Part of a small language model's weights: tied embeddings, a variant of Adam for these matrices.
Each number is 50 + 10 x the weight over its row's rms, rounded and kept within 0 to 99. Layers, rows and columns count from 0. The size before them is the row's rms in percent of the matrix's.

# k: layer 6 attention key, 320x160, rms 0.0405, rows 74-93, columns 0-79
# q: layer 6 attention query, 320x160, rms 0.0476, rows 75-94, columns 0-79
k74 097:41 37 35 40 38 48 36 56 51 37 55 52 52 47 63 59 50 42 48 64 68 49 46 50 50 52 63 48 38 56 36 61 43 57 67 53 57 55 48 42 60 55 55 54 54 50 42 40 40 50 44 63 50 60 27 38 47 55 61 60 77 46 46 58 58 71 47 51 56 51 53 56 43 44 40 51 42 54 43 45
q75 110:32 38 42 51 50 54 53 68 48 40 57 78 40 42 59 62 41 36 40 52 65 67 41 46 55 64 60 32 62 55 41 37 54 46 56 44 45 37 59 49 33 46 62 57 56 50 53 43 52 45 54 43 41 60 48 27 45 51 65 50 65 53 55 69 40 46 42 44 71 41 59 64 51 54 43 49 73 61 58 51
k75 100:55 36 49 56 35 60 24 54 46 59 50 54 68 54 63 45 51 38 48 61 47 50 58 39 48 51 51 48 53 52 49 43 38 50 53 53 47 48 49 48 59 60 51 55 41 48 52 63 46 61 45 50 58 57 23 44 55 69 39 73 55 41 50 60 46 49 56 59 63 59 58 56 45 37 40 55 50 56 56 54
q76 107:53 58 37 41 42 37 38 39 53 45 45 56 57 45 50 65 49 39 56 61 65 46 69 60 42 35 37 58 47 30 40 50 51 41 52 61 60 62 35 59 57 54 50 64 44 64 53 62 48 38 62 58 52 55 51 47 47 52 44 57 51 55 45 47 37 40 41 61 76 53 47 48 61 55 32 64 48 39 51 31
k76 115:52 66 69 57 61 45 38 53 44 64 16 45 60 53 41 29 54 64 41 31 45 56 63 52 44 39 51 53 70 51 43 41 53 51 54 48 48 50 43 53 39 55 50 38 20 48 55 53 44 54 56 57 43 49 44 56 62 57 37 45 37 50 44 53 61 50 50 40 37 44 45 51 58 53 51 54 60 64 49 58
q77 097:55 31 62 59 67 61 45 47 46 46 50 26 54 34 40 31 66 39 51 65 36 49 20 56 58 58 43 54 43 68 53 58 47 55 44 28 57 36 42 41 50 43 60 40 53 55 36 43 55 48 39 42 53 53 53 32 54 51 45 61 60 45 51 33 46 36 46 73 55 55 67 55 45 46 59 48 31 54 58 47
k77 100:51 62 51 63 53 53 76 45 66 64 52 38 51 45 39 48 42 61 59 41 32 66 46 43 51 56 61 44 45 54 46 65 48 47 46 69 52 42 56 34 67 62 41 42 36 34 48 63 42 46 48 46 34 48 54 54 49 45 47 47 32 52 48 51 54 63 62 49 39 44 36 45 39 54 44 40 41 52 55 49
q78 099:46 52 49 60 34 56 50 54 43 60 47 63 35 57 46 52 44 66 55 26 48 30 41 54 31 42 53 34 44 67 51 50 63 45 58 68 31 55 43 58 43 47 58 57 36 40 67 57 53 67 53 41 45 22 57 50 54 54 57 44 53 53 48 53 69 44 58 51 30 55 40 66 50 71 48 55 32 59 52 62
k78 108:45 35 57 43 36 47 40 64 53 47 49 50 31 33 60 55 54 41 47 53 64 36 37 48 37 64 38 44 33 46 53 66 51 72 61 50 56 65 59 61 56 28 47 50 59 50 56 41 59 47 57 37 64 58 48 39 49 59 66 56 68 47 63 46 47 60 33 29 55 38 51 62 56 52 56 59 45 49 39 40
q79 102:56 61 54 36 62 55 56 52 29 61 57 56 52 27 57 45 39 53 44 52 46 54 58 45 36 42 60 55 51 58 59 44 51 58 47 34 50 50 47 47 56 53 38 48 38 41 55 60 58 47 52 40 47 60 47 57 44 34 50 35 53 59 35 66 42 44 42 59 39 39 53 54 58 31 57 59 46 59 44 51
k79 107:54 53 39 31 49 60 72 49 58 37 38 41 31 55 60 56 39 42 42 52 60 66 45 44 43 46 57 37 49 48 60 52 55 44 52 51 57 57 57 47 55 38 51 57 68 48 66 54 53 52 52 42 65 49 78 58 33 45 79 34 53 45 63 54 50 54 45 46 48 33 55 55 54 45 39 33 58 47 57 56
q80 117:57 57 55 41 67 31 41 29 61 62 54 54 65 50 53 37 54 52 56 42 35 59 65 63 57 53 48 64 71 37 42 55 39 53 57 57 64 39 34 58 53 68 39 48 35 66 48 51 44 32 43 43 69 58 50 43 59 45 50 54 49 52 41 46 54 43 52 73 52 52 42 44 53 60 64 43 49 53 54 55
k80 104:54 70 56 58 51 44 55 60 47 58 41 46 35 51 34 44 56 49 43 44 61 69 49 51 57 52 54 55 45 46 51 47 59 50 52 52 40 46 56 36 46 36 58 41 40 44 45 47 52 48 51 54 46 40 80 52 50 56 47 21 32 53 50 64 52 54 42 51 37 42 45 42 53 57 44 25 38 41 51 51
q81 106:34 47 48 43 34 35 52 47 46 40 50 60 33 51 60 64 44 44 52 42 49 50 56 22 27 59 70 57 52 50 52 31 53 38 54 60 49 63 55 50 50 46 56 61 64 51 55 48 44 62 49 63 44 39 54 71 56 54 51 62 69 50 63 54 50 56 54 41 58 46 47 60 55 58 19 50 42 53 48 41
k81 097:47 47 48 48 33 68 30 44 41 48 51 52 71 52 50 45 49 46 46 70 45 58 53 61 45 54 40 44 47 67 46 45 57 47 68 46 60 52 49 55 39 55 47 52 46 50 43 38 51 44 49 61 50 50 36 45 68 49 48 72 81 53 57 40 50 40 50 37 57 61 63 48 51 49 54 56 53 51 44 45
q82 125:45 44 39 61 39 63 51 59 51 48 58 64 42 50 36 59 51 46 56 54 48 50 38 51 45 60 45 47 41 51 49 54 64 45 48 43 54 35 80 37 57 48 69 53 65 53 45 35 50 55 46 33 46 44 49 51 36 47 63 38 53 47 49 61 45 42 32 32 53 45 54 70 71 48 42 48 69 44 46 65
k82 102:49 37 50 37 38 60 16 50 64 59 59 45 71 52 56 49 67 43 53 61 39 46 48 56 52 49 53 35 51 56 54 53 32 45 46 47 44 47 46 63 50 61 49 50 53 65 41 50 49 46 53 50 50 50 25 32 51 46 61 71 62 46 42 50 56 59 44 50 61 49 57 50 48 39 59 60 47 51 51 53
q83 093:52 59 42 52 23 55 61 73 63 39 55 45 42 46 61 50 41 47 50 54 49 56 47 54 41 55 55 23 29 57 71 48 44 41 53 42 64 61 64 45 42 56 52 57 61 61 62 56 86 51 56 56 51 43 51 50 46 62 52 42 50 45 56 48 57 56 49 36 40 46 53 58 24 47 31 48 56 40 55 52
k83 098:45 39 64 38 46 51 51 54 30 46 49 42 60 41 61 57 53 36 49 57 69 35 41 56 51 53 47 45 46 58 49 49 38 64 38 45 54 51 48 46 55 33 48 68 59 57 50 46 54 45 44 53 57 52 33 41 45 48 72 69 77 53 59 40 42 40 59 38 57 73 51 51 52 42 43 66 58 53 41 44
q84 101:39 59 58 53 45 40 50 46 37 48 57 33 50 40 43 48 52 53 43 62 50 61 52 43 48 50 75 57 70 62 65 49 55 51 45 46 53 42 65 33 56 45 35 50 53 42 41 27 43 48 61 57 63 49 66 54 54 54 60 39 42 39 64 54 32 57 43 54 36 43 40 56 51 42 57 32 55 39 65 43
k84 121:52 54 44 55 28 47 60 57 46 21 59 57 34 51 54 60 51 39 51 66 78 53 59 49 58 53 48 54 46 53 55 48 44 40 50 46 58 55 46 43 51 31 61 52 70 56 42 56 57 42 55 45 51 42 61 55 40 55 89 50 52 42 49 41 50 46 34 46 44 51 55 52 40 53 44 55 52 56 52 48
q85 115:59 56 48 41 59 46 53 47 33 63 44 46 62 53 51 45 39 56 57 44 44 38 67 48 34 39 45 51 47 65 54 55 47 43 53 51 46 74 42 58 38 62 48 40 42 50 49 48 48 58 59 64 57 54 42 43 53 66 50 49 38 44 44 34 48 52 46 61 27 54 49 43 50 52 66 40 42 57 53 58
k85 100:58 62 46 41 49 41 77 48 46 62 41 44 27 40 52 51 33 67 47 35 53 57 43 56 41 48 54 47 47 44 43 61 58 49 46 58 56 43 54 57 47 39 47 45 34 45 58 55 57 48 56 59 59 47 86 63 51 46 36 37 44 66 53 53 55 57 39 49 35 58 40 47 48 63 56 56 61 37 57 59
q86 116:41 45 49 59 53 46 58 60 42 45 39 64 26 52 51 66 48 49 42 47 53 43 26 48 59 53 44 49 49 60 56 22 64 47 31 55 40 51 58 50 42 33 69 44 62 43 54 62 57 58 50 48 31 41 64 67 49 57 53 45 53 55 57 45 62 39 60 36 40 51 45 64 66 53 51 43 45 64 36 57
k86 105:46 27 46 48 39 60 31 37 52 41 48 51 63 46 49 49 50 41 38 46 62 38 54 50 50 49 34 44 50 41 41 53 41 58 44 53 58 52 58 43 63 45 52 42 70 54 47 53 61 47 47 55 54 52 24 44 36 49 53 65 77 47 48 47 49 51 54 53 56 56 55 66 44 46 60 41 53 50 38 56
q87 102:54 66 51 49 40 60 70 60 56 53 55 60 44 65 53 55 43 54 38 39 53 45 54 48 50 44 38 19 53 54 56 44 58 41 44 64 54 35 62 58 49 46 52 59 48 58 81 55 63 43 59 69 49 39 68 56 53 53 53 35 49 41 64 45 70 55 44 24 44 45 53 61 49 51 45 55 60 49 51 73
k87 104:48 42 49 47 37 43 35 65 47 28 46 58 46 45 63 68 56 32 58 60 77 31 47 61 44 63 28 42 34 48 50 37 53 51 45 48 50 58 50 54 38 31 51 51 73 59 57 58 48 50 35 51 55 57 43 48 48 45 80 58 73 37 58 48 47 48 35 40 57 52 42 66 58 36 60 56 48 52 48 43
q88 103:64 56 39 41 64 57 45 40 55 67 59 26 64 54 57 42 50 66 55 45 35 54 65 61 43 51 38 49 39 46 37 74 38 52 53 61 44 42 38 48 50 58 43 45 52 50 49 48 44 46 50 43 55 56 40 38 64 56 42 56 54 48 51 52 62 57 47 70 43 61 48 33 35 47 55 63 32 49 58 63
k88 097:55 48 52 50 53 51 68 51 61 50 52 46 44 54 49 61 52 53 47 41 39 46 52 43 53 50 54 46 47 40 63 53 63 49 57 67 52 59 46 41 47 38 55 50 38 54 50 41 48 45 52 43 50 52 76 57 56 51 40 31 32 60 59 55 59 64 55 46 40 46 54 51 47 58 55 38 51 44 49 58
q89 114:49 41 36 53 60 44 48 47 60 37 43 71 33 59 48 55 55 46 54 47 55 63 33 45 64 53 63 55 63 42 52 35 52 50 54 51 49 35 71 41 50 42 54 46 61 69 49 37 25 50 55 52 55 55 56 54 55 56 57 43 51 63 30 57 61 46 46 47 63 51 29 52 57 53 36 47 61 45 34 40
k89 104:26 42 45 45 34 58 36 49 46 44 52 55 73 55 46 51 55 40 46 55 65 44 56 53 53 55 55 41 53 51 51 38 40 57 37 40 36 44 46 49 40 46 60 56 73 40 48 46 50 61 55 49 47 44 29 48 43 38 54 63 58 39 52 47 59 40 43 53 67 54 76 55 53 42 44 45 48 47 59 47
q90 131:36 40 47 51 26 52 60 50 42 38 48 50 32 53 59 68 63 39 60 58 60 57 41 40 68 53 53 51 35 49 53 44 64 61 45 46 57 46 57 33 44 38 68 53 59 43 53 41 46 59 46 54 37 48 63 64 51 44 57 61 54 55 58 54 48 57 53 37 53 51 53 59 60 45 34 48 44 58 43 54
k90 105:53 28 48 60 47 60 24 53 53 43 48 57 68 45 57 44 56 37 54 49 56 47 47 59 38 52 41 44 53 53 39 56 46 46 55 54 55 61 44 54 56 60 37 49 61 44 53 51 50 45 47 49 60 57 20 34 54 47 48 74 65 43 44 35 62 49 47 57 64 55 62 59 40 53 35 60 63 60 54 54
q91 099:61 41 40 45 57 34 53 44 55 45 28 53 57 47 62 48 49 64 60 45 59 51 60 43 52 56 57 45 68 48 61 58 40 59 41 66 47 75 35 48 53 56 45 50 29 38 45 46 55 48 36 62 48 50 49 48 47 54 44 44 47 60 61 44 61 49 64 73 28 45 57 42 41 53 65 50 44 55 63 61
k91 097:59 55 41 33 56 48 89 56 43 51 46 57 12 34 45 63 44 52 51 51 61 47 48 52 55 50 45 54 35 46 42 47 57 52 42 54 43 49 45 50 47 39 53 49 60 47 57 49 68 51 34 52 56 38 80 48 50 57 65 22 39 45 44 55 56 62 43 60 35 46 49 55 44 56 49 37 46 49 54 44
q92 096:40 46 50 52 48 49 61 54 63 50 57 57 34 58 48 55 58 36 55 67 52 63 40 50 68 41 47 49 34 44 58 44 52 40 46 34 55 50 63 52 44 41 48 73 71 59 50 50 40 40 41 53 47 54 53 62 44 67 57 55 55 63 44 54 33 46 35 34 79 47 55 51 56 37 44 37 54 61 20 57
k92 093:43 37 44 59 40 56 27 46 51 44 50 50 67 56 42 53 66 40 44 65 41 46 45 53 45 53 51 43 52 51 45 47 41 56 57 56 59 49 49 46 53 60 51 38 61 48 52 55 47 51 39 51 55 46 26 46 57 53 52 70 52 31 59 50 52 36 35 42 66 63 50 55 55 46 40 56 63 52 37 54
q93 107:50 31 47 63 47 60 51 54 50 45 60 45 31 50 41 70 43 33 55 55 40 55 37 43 38 47 51 38 32 65 42 56 58 46 64 46 49 54 66 48 57 49 72 51 58 49 51 45 46 61 57 45 55 44 47 41 36 47 52 48 54 47 52 57 59 53 53 34 59 41 53 61 57 44 20 46 43 57 31 47
k93 098:45 37 54 42 39 68 26 50 45 47 46 52 68 38 56 48 52 53 56 53 50 48 57 49 45 57 50 35 43 50 57 48 37 49 59 41 54 55 46 47 55 53 26 55 50 37 51 45 63 47 54 51 56 58 19 64 60 51 44 80 55 50 54 37 53 48 46 45 60 62 63 56 47 39 56 61 46 46 44 58
q94 100:46 47 48 44 42 73 44 59 77 54 59 27 64 48 71 44 40 59 47 54 48 42 52 69 37 41 59 44 36 48 59 63 55 45 65 47 76 49 47 50 66 59 39 53 52 66 46 50 59 52 59 42 69 49 37 48 39 41 52 50 68 44 43 51 60 57 43 49 46 44 58 50 43 37 61 44 39 42 41 68